Part of a small language model's weights.
Training: a variant of Muon for these matrices, 10304 steps.
Each number is 200 + 20 x the weight over its row's rms, rounded and kept within 0 to 999. Layers, rows and columns count from 0. The size before them is the row's rms in percent of the matrix's.

# layer 3 attention key, 96x96, rms 0.213, rows 16-31, columns 0-95
088,217,207,209,242,194,219,218,235,181,195,184,246,188,186,192,211,212,212,174,182,188,218,184,208,227,197,191,224,194,194,185,232,163,173,199,207,215,188,182,240,175,199,210,226,143,234,203,200,201,197,228,206,237,209,225,224,215,204,210,192,165,221,206,193,211,207,205,183,190,177,208,211,197,210,185,207,144,230,220,212,209,223,203,225,220,207,228,207,214,212,196,172,201,211,193,183
078,196,210,166,187,205,202,218,221,171,194,206,211,186,219,201,166,183,195,226,216,186,176,153,186,214,210,215,234,176,220,213,203,197,195,182,221,177,191,198,216,201,205,168,182,184,214,171,218,169,209,199,209,193,195,237,247,205,241,183,210,182,222,189,201,210,193,213,158,205,198,217,185,221,184,224,180,218,184,167,203,221,180,203,198,236,228,184,185,183,184,190,161,160,189,218,196
085,198,213,193,229,190,185,239,210,192,222,213,180,197,178,186,193,205,226,202,193,199,219,200,184,208,226,219,201,176,255,220,183,198,230,198,200,184,213,213,198,176,217,250,214,198,168,218,204,206,205,213,201,197,169,169,229,246,194,216,186,221,213,175,213,223,177,227,180,218,207,201,205,209,202,200,221,205,179,243,218,215,198,219,210,224,223,200,189,160,204,232,208,188,183,222,157
080,170,225,176,212,202,194,211,148,169,220,199,158,164,189,182,207,185,181,176,202,184,188,190,202,215,221,189,223,206,214,164,182,181,186,208,204,200,227,191,196,186,214,218,185,217,180,222,210,205,206,186,193,225,180,203,174,253,201,192,216,193,209,206,176,186,219,202,198,223,207,184,219,216,198,208,230,201,229,183,168,187,190,170,196,210,184,205,217,164,187,193,169,216,140,224,198
085,164,185,203,166,213,225,170,248,208,198,165,223,199,190,184,186,206,210,220,218,161,219,199,197,196,216,209,216,195,230,186,193,214,181,183,180,203,212,197,178,178,222,232,185,220,206,197,217,194,227,198,195,199,225,239,194,186,230,195,187,205,175,198,185,199,209,203,198,199,233,179,258,209,185,206,193,223,196,209,191,202,200,219,230,149,202,223,213,206,206,212,155,221,172,200,230
076,197,154,198,216,188,189,199,230,180,214,180,196,215,199,174,235,170,185,167,196,218,204,191,202,195,170,187,205,226,189,205,182,184,178,224,186,208,227,219,189,187,202,211,187,214,203,154,208,183,201,177,192,175,162,183,190,188,211,195,228,200,199,212,200,215,186,198,200,206,182,260,155,219,221,223,194,171,213,210,185,226,217,205,247,181,197,184,192,197,198,230,185,242,220,197,216
074,215,185,182,203,201,215,198,191,184,189,208,203,193,198,168,219,206,193,210,223,216,238,166,197,157,228,203,228,184,185,199,168,237,182,218,189,185,200,209,204,203,251,230,175,172,193,193,213,202,220,224,195,224,188,186,194,219,194,193,193,176,214,175,196,197,219,156,179,199,212,202,173,244,208,207,185,224,156,189,202,213,162,183,185,220,192,191,196,189,172,230,235,204,196,185,231
078,232,206,216,224,187,214,206,192,211,176,179,216,212,208,176,221,224,215,196,188,220,213,207,163,223,210,203,195,188,178,216,172,192,245,177,198,220,195,208,212,192,184,247,193,192,205,229,173,183,192,168,173,205,205,204,216,173,170,194,193,224,196,214,199,171,183,218,208,173,208,199,167,196,214,230,231,220,188,168,170,245,188,203,167,192,212,204,217,205,193,223,174,218,154,196,223
086,211,195,223,203,208,190,192,199,149,174,205,189,220,205,194,209,216,246,205,232,200,225,201,202,180,210,157,172,189,190,242,244,229,181,165,200,206,197,226,187,221,179,226,207,177,207,202,199,200,212,194,207,199,219,176,187,174,152,219,186,217,187,248,214,245,198,214,201,202,237,210,217,208,225,193,166,196,209,218,196,210,204,205,198,182,192,177,201,197,173,203,174,208,201,194,215
085,180,201,210,167,221,200,239,244,223,206,205,229,206,176,210,169,191,190,221,202,174,185,174,209,191,216,198,235,162,189,190,174,212,218,211,230,198,205,197,203,208,192,189,217,189,189,235,236,237,203,187,228,184,199,166,198,194,193,185,183,192,219,164,206,148,193,238,172,201,196,221,229,205,179,205,207,210,194,179,188,218,220,213,222,191,206,224,227,173,198,188,190,227,218,221,197
085,210,219,226,215,222,192,199,187,181,202,227,226,145,211,173,164,167,180,170,195,203,166,195,194,179,195,241,196,200,213,200,197,198,208,224,188,146,218,209,196,182,232,160,184,178,206,211,172,199,195,195,189,204,200,201,225,207,230,185,166,181,185,179,212,170,180,228,212,193,202,173,200,190,203,169,215,213,165,181,203,210,209,210,228,201,221,204,196,177,211,209,220,212,179,230,211
086,183,194,206,205,226,195,173,217,229,160,170,207,220,232,186,215,208,168,231,213,212,209,204,185,217,212,192,198,179,213,201,196,239,248,203,217,220,215,220,210,209,218,232,193,201,200,195,182,191,194,221,215,225,210,177,197,216,188,218,199,201,183,202,208,222,227,222,237,229,222,213,240,212,202,238,203,220,201,213,155,211,173,235,229,194,206,217,210,162,200,206,191,187,206,182,162
085,225,198,195,208,182,163,217,191,198,165,194,204,206,213,233,180,233,220,198,173,229,205,196,194,192,198,251,177,198,191,225,174,176,233,222,208,232,206,171,237,201,151,179,182,168,188,246,177,167,213,182,202,193,198,189,179,190,191,200,200,208,206,191,186,191,179,177,181,192,166,223,175,193,233,172,228,209,211,178,210,209,193,221,196,193,222,194,192,176,185,190,203,201,220,211,201
075,197,182,209,261,224,191,203,201,243,180,197,185,257,220,210,180,207,173,220,223,216,230,192,217,182,229,229,230,210,193,216,212,198,214,226,188,235,194,180,224,220,174,187,203,171,178,189,161,204,191,213,203,176,194,205,212,172,212,198,208,200,178,193,209,209,208,184,178,201,199,191,192,205,176,201,209,212,189,211,205,184,218,207,205,195,211,189,185,248,184,253,176,223,221,208,188
079,193,183,217,164,192,208,211,207,201,167,193,223,202,206,182,156,203,190,202,204,191,190,168,171,244,213,205,184,202,198,218,200,195,211,231,211,246,200,232,215,208,192,220,213,146,196,204,225,169,199,224,176,208,200,183,188,212,182,191,219,205,180,236,212,185,179,203,185,185,192,203,185,173,195,198,208,203,163,206,217,217,193,182,172,183,213,143,191,168,164,215,202,224,183,218,197
095,182,187,192,213,211,215,185,194,191,213,238,238,223,202,201,181,178,187,208,181,197,195,212,186,199,182,190,215,216,155,223,219,243,203,207,229,210,184,192,196,200,181,216,260,171,224,220,157,193,184,230,177,176,203,215,212,198,230,189,206,169,188,185,194,223,192,203,185,189,208,230,171,198,195,198,228,173,199,222,185,185,200,157,218,206,188,185,207,191,173,174,198,155,190,215,203
# layer 3 attention query, 96x96, rms 0.201, rows 17-31, columns 0-95
083,181,202,199,227,217,182,203,202,190,183,267,243,200,206,204,174,201,203,227,225,190,200,199,202,172,211,213,214,167,210,220,207,190,235,218,203,237,203,206,243,188,199,166,191,200,217,180,174,214,229,209,201,203,222,217,220,210,205,186,183,183,171,200,197,208,178,212,202,158,218,211,173,193,193,182,216,200,217,214,231,204,169,202,186,243,220,193,194,190,196,168,211,196,226,204,245
080,210,230,167,215,193,199,234,195,174,158,152,188,206,209,178,223,202,201,168,201,220,230,179,203,191,195,153,157,218,187,215,175,158,204,191,210,208,211,236,200,195,197,213,179,210,194,190,220,200,228,193,203,199,198,231,219,178,190,189,180,238,194,158,204,205,202,231,209,183,213,200,176,240,204,234,211,177,201,207,207,205,189,215,218,207,173,190,184,177,198,183,183,199,220,190,216
088,186,205,170,181,183,224,194,221,181,167,188,158,202,179,197,146,177,186,211,215,183,185,162,211,227,192,198,217,201,187,172,185,172,192,212,188,195,182,216,198,183,186,227,150,229,208,194,186,189,222,190,222,202,217,170,192,185,192,187,171,215,212,181,173,192,217,198,179,203,197,207,244,204,179,219,180,218,186,213,189,183,197,202,200,215,213,185,162,181,158,171,209,228,205,185,182
083,188,184,196,181,213,185,228,156,216,146,184,232,192,187,188,154,198,204,217,216,188,168,211,183,184,178,181,202,210,195,165,213,203,219,221,207,219,184,183,191,143,171,217,181,223,214,214,158,230,207,190,188,182,200,215,200,225,189,186,170,182,180,179,192,186,206,190,210,178,191,173,211,185,192,191,194,169,204,197,195,190,173,194,184,182,185,215,168,181,177,204,202,194,226,171,204
069,217,232,182,181,207,196,195,165,203,204,162,199,213,218,222,186,198,227,212,210,210,180,202,186,229,206,219,185,205,198,194,208,229,216,188,176,227,239,186,211,200,187,211,192,211,183,247,191,165,193,202,194,189,190,182,193,193,173,219,205,180,229,202,194,191,195,212,188,181,176,151,212,180,188,191,183,203,194,219,183,219,205,216,203,152,179,225,195,229,171,239,192,253,173,176,175
083,156,209,187,196,202,177,174,203,210,218,192,173,199,140,181,191,193,177,190,225,196,182,185,194,192,159,172,165,209,188,213,199,185,219,180,160,199,200,202,235,220,178,186,172,175,200,182,211,193,212,201,218,214,199,217,192,198,175,181,157,187,196,182,215,189,167,199,182,201,184,217,173,160,205,171,175,194,198,195,202,201,188,198,171,210,212,190,192,172,196,176,147,184,212,213,215
076,221,201,237,198,198,195,180,171,193,179,208,203,183,198,178,221,219,166,135,194,188,204,213,204,223,198,198,191,200,183,200,197,231,225,228,169,214,193,236,171,185,221,255,188,134,205,198,181,171,204,226,197,192,210,192,189,204,196,229,217,189,200,216,188,221,199,209,183,230,215,220,180,195,220,196,186,185,183,213,182,226,206,220,197,196,206,208,216,184,205,240,188,196,183,188,220
089,188,229,213,205,216,235,205,171,232,236,175,189,198,196,233,238,223,186,205,197,217,222,216,216,193,171,210,228,203,201,246,183,213,202,197,159,198,227,205,196,224,235,187,205,217,176,201,222,205,193,215,218,216,187,215,195,230,233,224,208,201,201,221,236,193,193,223,217,202,188,206,229,179,214,181,209,237,177,217,195,210,186,232,199,215,184,235,196,208,215,200,226,185,178,222,234
083,179,197,231,194,209,198,190,188,177,231,188,219,203,188,247,205,199,205,206,207,205,211,183,170,208,181,229,171,218,206,206,206,213,197,207,172,226,218,246,172,190,202,176,200,154,187,215,203,174,171,187,198,190,187,151,176,199,201,205,187,195,174,190,224,239,191,208,181,159,212,198,207,176,202,175,194,214,191,216,178,221,226,208,203,165,198,222,204,233,195,205,250,223,192,208,219
070,226,223,194,183,183,152,224,206,200,193,173,224,200,205,198,186,201,252,168,202,195,167,185,201,182,198,215,171,199,219,181,242,220,209,169,213,189,166,197,181,174,190,173,216,185,194,217,175,182,193,196,178,181,214,220,224,188,168,192,186,203,205,187,189,188,191,187,176,180,184,204,161,190,197,185,203,150,201,199,211,211,198,186,201,196,218,186,219,181,221,225,148,231,207,211,184
071,163,159,210,171,185,211,206,159,174,178,187,201,195,178,201,177,183,229,217,194,183,190,186,187,211,205,191,177,190,213,199,207,171,183,203,175,201,202,202,198,193,186,195,189,190,201,169,205,222,199,165,176,197,186,181,170,194,185,173,175,200,179,177,168,202,159,157,202,186,221,178,194,189,200,144,168,171,201,202,201,183,200,186,148,181,214,183,188,201,194,164,182,190,212,189,194
091,212,150,226,205,208,221,186,177,180,173,174,197,208,212,179,197,178,188,184,179,208,224,194,180,216,185,160,156,189,179,239,193,208,224,206,172,184,199,176,217,179,219,229,204,137,191,241,203,157,193,201,197,197,196,195,182,200,226,191,171,186,185,201,181,201,184,185,198,199,211,192,200,201,189,232,170,200,155,205,188,194,174,183,192,196,201,198,182,172,181,199,208,196,221,193,194
085,224,200,230,156,207,199,186,210,205,187,223,176,196,244,182,223,195,220,215,177,194,183,234,189,189,165,199,158,199,211,165,212,222,211,220,212,201,199,170,252,192,221,170,219,163,212,232,179,195,201,200,176,187,177,209,213,185,186,218,175,190,219,204,192,196,212,180,191,200,222,170,179,199,187,213,211,181,211,180,185,177,180,186,209,178,207,194,225,217,179,222,222,227,193,168,180
076,214,194,172,201,212,215,201,176,170,200,192,208,211,223,179,251,195,198,175,227,218,216,189,209,223,215,165,209,224,193,216,193,217,198,197,220,194,219,209,164,217,212,169,209,149,181,207,234,169,190,195,181,204,211,193,198,193,206,205,197,234,224,250,179,193,236,217,188,223,207,228,182,248,181,207,186,208,208,219,171,189,201,210,217,230,194,215,203,208,170,225,205,222,218,208,213
074,211,241,185,238,189,175,192,205,162,201,207,195,223,219,179,206,195,233,197,207,193,191,210,226,188,185,176,186,194,176,216,226,193,173,200,214,158,194,152,165,194,217,216,210,195,176,226,178,218,204,174,191,171,187,243,219,191,204,195,179,215,222,159,188,224,206,173,165,197,195,202,163,206,188,192,209,191,221,175,198,177,180,206,203,201,191,222,203,220,181,204,209,169,207,162,189
# layer 3 attention value, 96x96, rms 0.221, rows 0-20, columns 0-95
093,189,213,205,217,217,181,194,207,213,185,199,173,209,200,217,162,193,229,192,236,202,205,208,215,196,245,195,199,182,236,187,180,255,196,213,200,233,227,204,178,181,192,195,207,217,213,217,199,209,222,190,184,190,199,213,174,229,218,214,223,186,195,194,205,215,187,199,218,166,222,187,223,196,173,232,185,156,226,168,240,185,200,199,188,177,176,207,175,230,184,223,173,230,195,189,172
114,198,190,236,189,185,188,222,227,181,218,221,172,174,174,193,209,176,236,202,212,199,236,219,214,164,175,151,212,192,198,216,205,195,176,209,206,208,215,213,184,200,159,203,204,201,226,223,185,204,229,197,215,195,232,179,205,195,167,175,194,191,179,174,205,172,223,214,195,166,182,208,199,231,223,229,203,176,225,198,206,209,197,154,224,195,185,227,173,197,188,198,197,196,235,180,197
094,203,216,184,166,238,177,204,210,223,186,199,213,239,185,200,227,225,219,218,237,211,207,182,198,186,225,164,209,192,223,183,216,211,215,212,226,206,215,208,212,224,198,205,176,219,189,180,216,213,240,222,212,236,179,212,220,190,199,222,188,224,209,203,188,189,164,203,194,211,190,239,236,200,224,193,219,218,202,225,199,200,190,195,167,202,228,226,224,199,190,210,147,234,210,176,193
088,225,187,215,168,199,195,231,205,206,163,222,181,219,209,204,206,197,236,209,164,170,193,218,196,182,220,198,216,146,181,153,193,183,193,165,186,184,174,186,202,199,185,190,170,218,234,187,174,219,226,205,201,196,214,203,213,191,183,162,208,221,186,185,185,207,218,188,191,185,230,170,175,251,198,207,207,186,224,183,230,193,192,238,203,207,194,176,214,202,200,181,215,184,186,189,198
100,201,168,222,205,152,230,206,231,197,174,190,171,187,189,191,202,212,195,200,205,200,216,226,213,189,178,236,210,178,194,220,209,184,196,166,162,224,200,203,222,182,206,244,200,221,218,211,213,205,199,220,186,170,222,210,200,181,208,197,196,213,169,199,230,206,194,216,213,217,165,210,206,180,231,171,203,222,198,207,198,243,211,189,242,171,206,159,188,177,206,217,218,229,192,220,224
087,195,236,211,236,227,217,183,185,224,245,196,178,213,208,178,181,191,219,207,200,178,173,175,202,196,206,205,204,170,204,206,203,179,194,204,196,198,206,178,222,202,201,183,200,203,199,214,220,219,204,190,172,217,183,234,231,186,201,176,207,221,204,194,196,173,225,182,223,188,247,217,207,185,231,142,165,211,226,186,184,217,203,210,217,178,184,235,218,209,208,204,222,221,224,153,191
097,216,240,185,189,187,212,218,171,228,229,187,185,207,223,173,216,193,183,136,162,181,219,203,193,209,179,174,203,178,194,217,195,219,219,167,204,196,216,199,210,209,192,227,200,225,178,192,209,193,182,195,189,219,216,198,200,177,185,187,220,213,189,185,207,230,226,211,218,227,159,194,197,222,195,170,161,181,179,193,210,184,228,173,195,215,179,216,220,166,161,207,202,187,195,223,182
099,186,201,219,191,156,182,180,226,198,221,198,182,191,205,217,183,176,236,204,189,177,172,225,202,198,212,214,207,202,170,186,211,202,192,196,213,192,206,188,212,188,189,214,233,207,218,223,199,211,153,199,190,213,257,226,190,235,193,200,186,202,190,177,223,169,217,221,172,222,173,207,189,185,182,184,186,155,194,188,206,208,207,141,199,207,204,180,213,174,178,184,173,226,191,229,187
093,202,177,203,179,245,267,193,175,212,188,175,201,194,189,177,219,197,199,217,216,223,199,187,188,194,218,183,224,221,210,175,211,186,188,200,204,165,179,196,214,210,217,207,173,201,196,192,199,215,187,261,196,189,187,226,209,198,206,194,180,195,174,216,202,212,193,189,205,181,227,178,230,248,186,217,197,225,199,209,176,166,203,149,214,203,195,200,178,213,164,205,187,196,239,202,198
110,210,214,197,227,211,176,221,213,179,191,167,188,186,200,211,192,185,188,209,231,194,212,210,212,215,179,222,179,178,207,188,213,203,188,185,196,179,199,216,174,194,210,199,194,222,239,205,154,175,199,229,170,223,152,193,195,198,206,186,196,219,191,256,217,228,242,230,223,192,188,247,221,181,220,219,221,182,178,189,229,204,201,169,238,188,210,194,216,195,197,210,184,199,192,225,193
103,200,235,216,199,181,208,231,208,164,196,178,184,172,170,161,181,189,228,203,217,183,198,170,233,204,229,194,200,205,182,218,167,208,198,160,204,225,213,188,193,183,220,204,206,222,256,211,231,185,169,199,191,207,204,179,215,200,204,199,203,191,217,191,213,219,237,213,197,212,179,209,211,234,223,157,193,190,179,162,207,207,205,169,225,194,204,207,205,179,208,196,224,195,168,211,178
081,215,202,197,215,204,236,241,206,215,203,197,182,262,169,174,208,227,172,212,212,214,216,211,194,188,200,198,207,197,220,220,246,199,204,199,196,169,181,176,226,215,171,215,163,176,199,220,183,183,188,207,206,172,198,211,208,189,215,192,187,203,193,183,171,250,172,204,168,188,207,171,177,204,215,192,204,192,177,215,216,238,187,214,211,209,236,192,189,229,203,173,200,210,228,190,208
104,213,220,213,214,243,221,179,192,240,244,197,213,185,223,181,196,196,226,209,189,231,182,213,220,200,151,197,190,197,176,181,191,186,213,199,233,216,196,247,228,209,185,187,181,212,199,195,194,200,198,212,198,234,183,219,233,209,205,232,216,179,214,170,212,199,206,223,202,166,190,176,196,216,214,170,207,203,185,196,194,173,189,195,195,200,182,179,183,233,219,214,261,193,209,208,191
103,199,219,192,189,178,177,190,185,178,190,206,163,152,215,208,197,190,193,228,170,197,230,195,231,239,227,233,134,195,207,207,182,217,207,216,178,192,198,205,227,202,163,202,204,197,206,218,201,169,184,240,221,220,217,203,168,179,191,182,188,218,179,211,191,219,200,197,193,197,187,200,214,189,215,198,185,222,200,178,197,181,190,161,178,198,203,230,204,176,225,208,174,214,192,237,215
100,205,198,204,192,163,197,183,158,208,195,215,211,203,207,190,211,212,213,199,211,155,215,196,224,211,211,180,175,173,207,182,164,218,208,193,196,209,214,214,201,213,188,184,220,169,220,187,199,195,261,197,165,204,218,230,208,189,190,166,182,202,159,219,195,225,193,173,199,186,218,208,172,232,235,210,199,165,168,238,214,222,188,185,176,194,227,182,204,186,199,210,199,233,224,186,194
096,206,195,197,203,213,225,203,237,188,186,179,202,202,180,190,176,210,203,198,188,184,209,160,216,197,209,191,201,154,201,150,194,202,218,200,217,184,197,188,227,219,237,188,216,186,140,179,201,187,222,199,203,179,212,235,204,190,210,206,199,225,220,233,188,215,205,210,193,194,249,209,205,207,203,226,176,236,188,217,172,191,166,203,214,204,208,220,213,148,217,189,204,228,224,174,200
092,197,192,187,214,165,181,181,225,194,155,215,193,219,210,199,204,179,189,196,205,184,190,211,173,177,218,161,230,182,216,250,161,216,171,160,194,167,177,223,188,178,206,186,181,208,202,201,191,205,191,186,223,208,200,176,188,187,216,215,213,199,220,210,210,210,230,234,204,197,210,242,218,199,200,227,182,178,184,202,222,231,204,187,220,206,179,169,206,217,203,209,154,198,174,210,222
111,185,188,217,201,219,246,228,160,198,209,228,211,236,209,216,177,236,184,202,150,203,227,162,139,215,177,164,213,217,186,193,213,214,210,200,193,168,202,217,188,199,206,203,216,216,183,215,184,200,213,212,194,205,207,201,195,166,171,193,201,180,200,203,181,184,174,204,206,185,211,184,187,177,207,210,182,199,183,231,202,177,202,215,195,197,203,144,196,184,200,194,191,213,223,193,239
100,189,188,196,198,208,239,233,208,207,226,185,179,220,192,148,196,189,178,223,204,212,205,227,209,229,192,246,210,230,193,221,225,199,181,195,217,210,190,201,204,213,199,210,187,193,219,228,210,219,173,168,190,194,212,181,225,232,215,180,199,224,153,219,194,246,205,224,229,204,219,163,201,207,207,187,198,181,193,215,170,214,215,197,227,204,173,225,192,224,204,222,189,187,178,219,175
096,202,192,198,222,212,207,205,238,212,192,193,194,187,199,197,211,229,132,224,181,187,209,186,206,209,194,183,232,159,185,199,175,173,195,215,170,210,188,208,183,221,212,191,224,214,212,204,178,191,185,174,203,154,217,210,223,218,227,192,209,171,204,184,200,181,180,220,188,169,193,212,225,206,217,184,225,209,201,172,244,205,187,179,189,209,157,164,201,209,200,194,174,201,167,230,191
088,188,191,189,225,125,190,190,204,163,181,194,194,182,177,190,205,218,202,157,199,178,218,194,210,165,221,176,181,184,187,197,231,174,219,204,209,161,209,182,177,191,207,203,171,218,189,199,188,208,199,187,201,184,201,212,203,186,235,243,204,203,190,229,205,215,227,185,193,198,193,201,204,173,209,163,172,220,188,181,225,184,185,205,186,195,194,167,177,244,187,204,225,177,198,199,203
# layer 3 attention output (transposed), 96x96, rms 0.388, rows 0-20, columns 0-95
098,176,229,168,222,213,151,176,195,204,211,196,193,251,179,203,180,210,200,231,193,202,193,198,203,165,199,196,208,214,182,201,220,187,171,206,217,202,216,196,184,232,176,200,206,187,200,204,233,237,241,191,202,185,175,253,219,227,212,206,214,194,211,176,184,192,180,218,180,218,202,211,180,209,183,162,217,180,216,177,190,215,193,233,220,168,175,222,190,205,193,187,186,168,214,214,201
132,186,211,164,213,180,179,159,212,189,192,204,216,227,184,187,185,200,227,218,201,167,174,201,233,180,237,207,243,182,206,183,190,235,182,170,207,197,194,192,197,224,198,199,191,209,188,169,229,215,221,211,229,227,226,200,205,188,213,202,182,220,220,191,133,172,190,183,191,180,230,229,218,198,197,192,192,195,208,219,196,195,215,209,192,189,214,218,202,225,231,163,188,205,207,178,182
094,194,238,206,201,214,224,173,155,240,199,208,213,196,184,206,221,192,167,210,185,194,185,217,228,213,196,200,201,188,211,202,179,189,190,188,227,209,189,178,194,200,201,215,193,236,207,187,184,190,181,194,250,201,210,227,197,180,224,189,206,188,189,170,221,217,168,220,202,226,176,216,173,224,188,181,193,228,223,234,188,216,203,202,180,214,188,191,185,193,191,165,198,170,165,260,179
101,211,181,196,201,158,202,207,239,140,190,164,162,187,199,228,177,171,208,168,177,195,193,212,197,176,216,195,221,229,212,225,210,191,207,212,221,182,214,196,174,209,187,193,213,200,196,189,182,203,203,194,205,223,226,191,201,202,244,225,190,201,204,227,165,206,213,179,200,203,197,239,187,233,201,239,193,213,201,202,202,193,198,199,237,226,168,200,174,191,196,156,218,218,192,210,199
102,200,163,201,179,225,186,175,210,207,196,191,189,194,191,182,185,175,210,189,208,173,189,204,176,194,186,224,200,197,219,180,238,234,219,224,228,186,164,176,228,196,198,223,216,198,216,206,185,235,214,203,176,225,183,201,175,210,167,204,233,203,197,238,199,168,212,165,229,215,219,199,213,182,194,226,229,206,210,171,194,166,174,192,211,186,204,174,235,185,239,198,181,229,196,213,191
088,204,184,159,220,231,194,207,227,195,215,222,210,189,199,211,201,167,179,209,184,222,202,224,198,189,185,231,206,173,188,187,186,227,155,189,232,182,178,187,225,217,230,239,201,230,183,203,221,140,185,225,214,180,193,197,187,196,217,198,183,184,230,197,216,191,234,181,184,188,205,215,222,172,193,226,220,180,196,199,181,207,183,216,204,205,180,192,155,175,212,219,194,194,205,226,205
102,230,210,177,196,206,174,193,221,208,203,136,209,195,213,172,208,206,217,190,226,231,171,216,236,175,204,216,203,189,173,161,196,204,180,220,193,169,195,183,208,188,217,211,188,219,221,230,189,204,185,219,159,187,216,206,184,190,204,208,167,189,206,218,234,182,227,201,180,209,175,203,192,207,218,204,232,221,187,187,207,202,210,148,219,177,221,206,215,190,213,186,186,246,205,211,186
106,221,199,208,209,181,167,207,205,253,189,175,197,221,178,190,207,219,172,200,229,198,175,212,156,194,200,235,214,231,225,161,166,209,205,229,208,225,204,194,216,193,179,184,217,190,214,186,198,194,188,227,194,197,191,216,198,222,174,211,208,198,201,209,163,198,185,194,158,192,223,219,201,197,192,198,258,178,224,194,210,190,168,186,213,165,209,225,206,193,203,197,202,233,201,177,172
099,192,206,174,215,218,232,190,215,190,197,212,206,199,232,213,213,217,174,216,184,204,214,178,208,166,204,177,208,198,195,208,154,180,190,205,203,182,203,192,214,233,189,207,190,231,185,189,160,189,220,185,212,198,174,209,178,195,222,194,204,196,196,189,187,204,195,232,176,211,190,235,250,205,193,215,172,257,152,230,231,172,187,221,172,218,164,179,203,202,221,191,221,192,189,204,208
118,191,225,166,223,225,215,179,209,233,176,212,216,183,218,142,173,218,248,170,222,219,174,204,167,196,191,202,192,206,233,201,208,199,200,176,208,193,200,164,220,189,189,198,210,166,193,212,223,185,190,205,187,199,184,243,221,197,200,211,202,203,195,181,240,192,231,164,173,214,193,183,184,184,191,178,218,216,198,178,204,208,191,224,186,193,230,206,209,196,217,216,166,208,231,197,205
106,230,213,187,201,227,218,192,220,202,205,164,173,189,212,189,235,205,211,177,200,164,178,210,185,172,210,217,181,163,214,176,166,219,185,162,213,199,226,157,217,217,207,182,217,203,227,208,213,208,194,261,199,224,187,215,217,202,176,199,200,195,196,194,207,192,204,166,229,222,211,203,189,197,186,178,184,168,193,195,234,193,177,181,187,175,213,197,217,222,225,220,195,234,207,178,216
085,199,182,196,183,176,223,193,234,159,241,169,220,191,180,232,174,213,215,179,175,175,223,168,213,210,194,208,221,195,207,239,200,161,224,184,209,157,193,237,182,190,208,195,214,226,202,209,196,182,216,159,193,198,206,194,182,203,188,191,198,192,205,233,233,202,175,191,198,198,235,237,241,198,202,210,196,222,172,192,195,197,229,194,208,213,207,194,184,205,201,205,177,169,184,209,213
107,237,200,193,229,219,213,218,212,210,203,228,228,185,212,252,197,214,218,221,192,215,216,189,178,203,175,186,179,204,189,201,193,212,190,216,200,201,212,185,216,194,218,214,212,212,190,247,191,190,181,195,198,219,221,201,218,187,227,197,186,156,210,190,180,189,199,170,187,147,181,190,216,187,193,213,171,197,210,214,188,135,199,210,170,157,186,196,168,194,208,184,232,204,228,213,192
106,201,189,183,176,177,207,193,203,240,171,200,185,189,213,173,220,192,207,222,205,161,204,232,214,230,208,185,205,184,201,200,186,199,198,197,212,193,204,176,209,199,178,242,222,184,234,207,255,198,193,189,199,214,220,217,187,206,209,221,191,241,183,207,184,191,182,188,212,205,191,221,189,195,195,183,190,198,194,164,208,225,216,152,192,158,214,221,224,162,183,224,154,227,230,194,193
101,172,184,196,188,173,175,175,226,172,202,180,232,225,204,194,220,180,202,159,153,191,199,176,186,174,179,205,222,187,215,215,211,184,207,206,226,214,187,226,175,196,203,220,197,193,207,207,230,215,216,210,240,184,252,194,224,190,224,224,214,205,198,199,186,170,185,205,199,193,212,214,193,215,199,227,190,193,204,223,216,244,204,159,214,194,197,156,199,189,200,184,203,164,234,206,196
101,188,179,207,214,207,231,206,212,211,174,172,203,234,190,171,229,178,170,208,160,195,208,217,205,202,209,200,177,160,220,185,151,211,207,210,185,181,196,183,213,192,241,217,179,215,184,192,200,179,170,204,226,179,213,202,203,188,224,225,216,225,200,198,198,198,188,196,190,190,222,187,170,230,198,215,185,238,217,197,206,200,203,217,225,241,202,148,179,185,183,226,219,173,208,203,226
094,225,222,164,179,216,210,181,204,210,160,203,162,204,189,177,211,181,228,174,200,230,184,179,217,163,190,186,185,207,231,211,241,182,213,187,224,204,202,185,198,235,214,209,193,211,165,184,217,198,209,210,175,181,180,197,189,198,162,200,204,230,230,194,201,242,194,183,193,208,229,179,178,216,212,201,222,180,228,222,200,206,206,225,191,207,224,213,185,222,187,220,179,212,204,181,153
118,205,173,198,227,175,200,200,233,170,235,206,220,206,218,213,159,185,214,208,212,220,175,198,178,183,184,176,194,154,216,198,234,181,201,229,186,187,177,204,215,178,224,230,193,198,156,167,184,199,178,186,185,201,198,168,192,205,215,191,215,202,214,200,239,187,173,254,225,213,201,233,205,199,212,192,176,239,195,212,228,181,209,195,217,221,209,192,186,219,182,199,193,198,192,208,189
107,189,167,177,208,225,233,204,218,198,176,236,198,221,213,224,175,213,214,168,206,170,225,207,193,177,175,232,202,214,199,189,225,195,184,193,182,174,210,196,209,165,168,218,180,200,205,208,185,232,219,212,173,195,192,210,175,196,196,177,171,182,211,197,198,179,241,194,213,239,201,238,216,186,211,183,216,229,194,160,212,166,197,227,220,178,206,224,216,183,165,222,195,207,196,196,212
094,224,197,198,201,207,193,168,193,225,221,205,203,235,198,189,218,183,196,180,221,213,199,210,175,186,159,159,202,225,192,189,177,225,227,181,214,193,224,194,178,182,215,183,184,190,196,214,239,221,212,182,216,191,231,174,224,182,185,207,201,172,206,217,214,187,183,185,191,211,211,194,191,217,199,226,207,164,190,169,189,182,217,250,211,172,189,186,210,229,223,210,216,250,199,160,173
097,191,207,212,177,210,183,204,205,210,199,167,169,164,222,201,274,223,209,186,182,228,209,190,199,198,207,197,169,189,218,209,237,166,214,205,242,229,178,219,183,235,206,167,191,189,151,185,170,176,189,217,184,217,186,227,213,214,208,193,187,219,181,218,219,202,213,197,192,177,220,200,229,195,191,190,191,197,193,178,194,173,214,222,191,172,182,195,198,209,228,218,204,214,188,210,204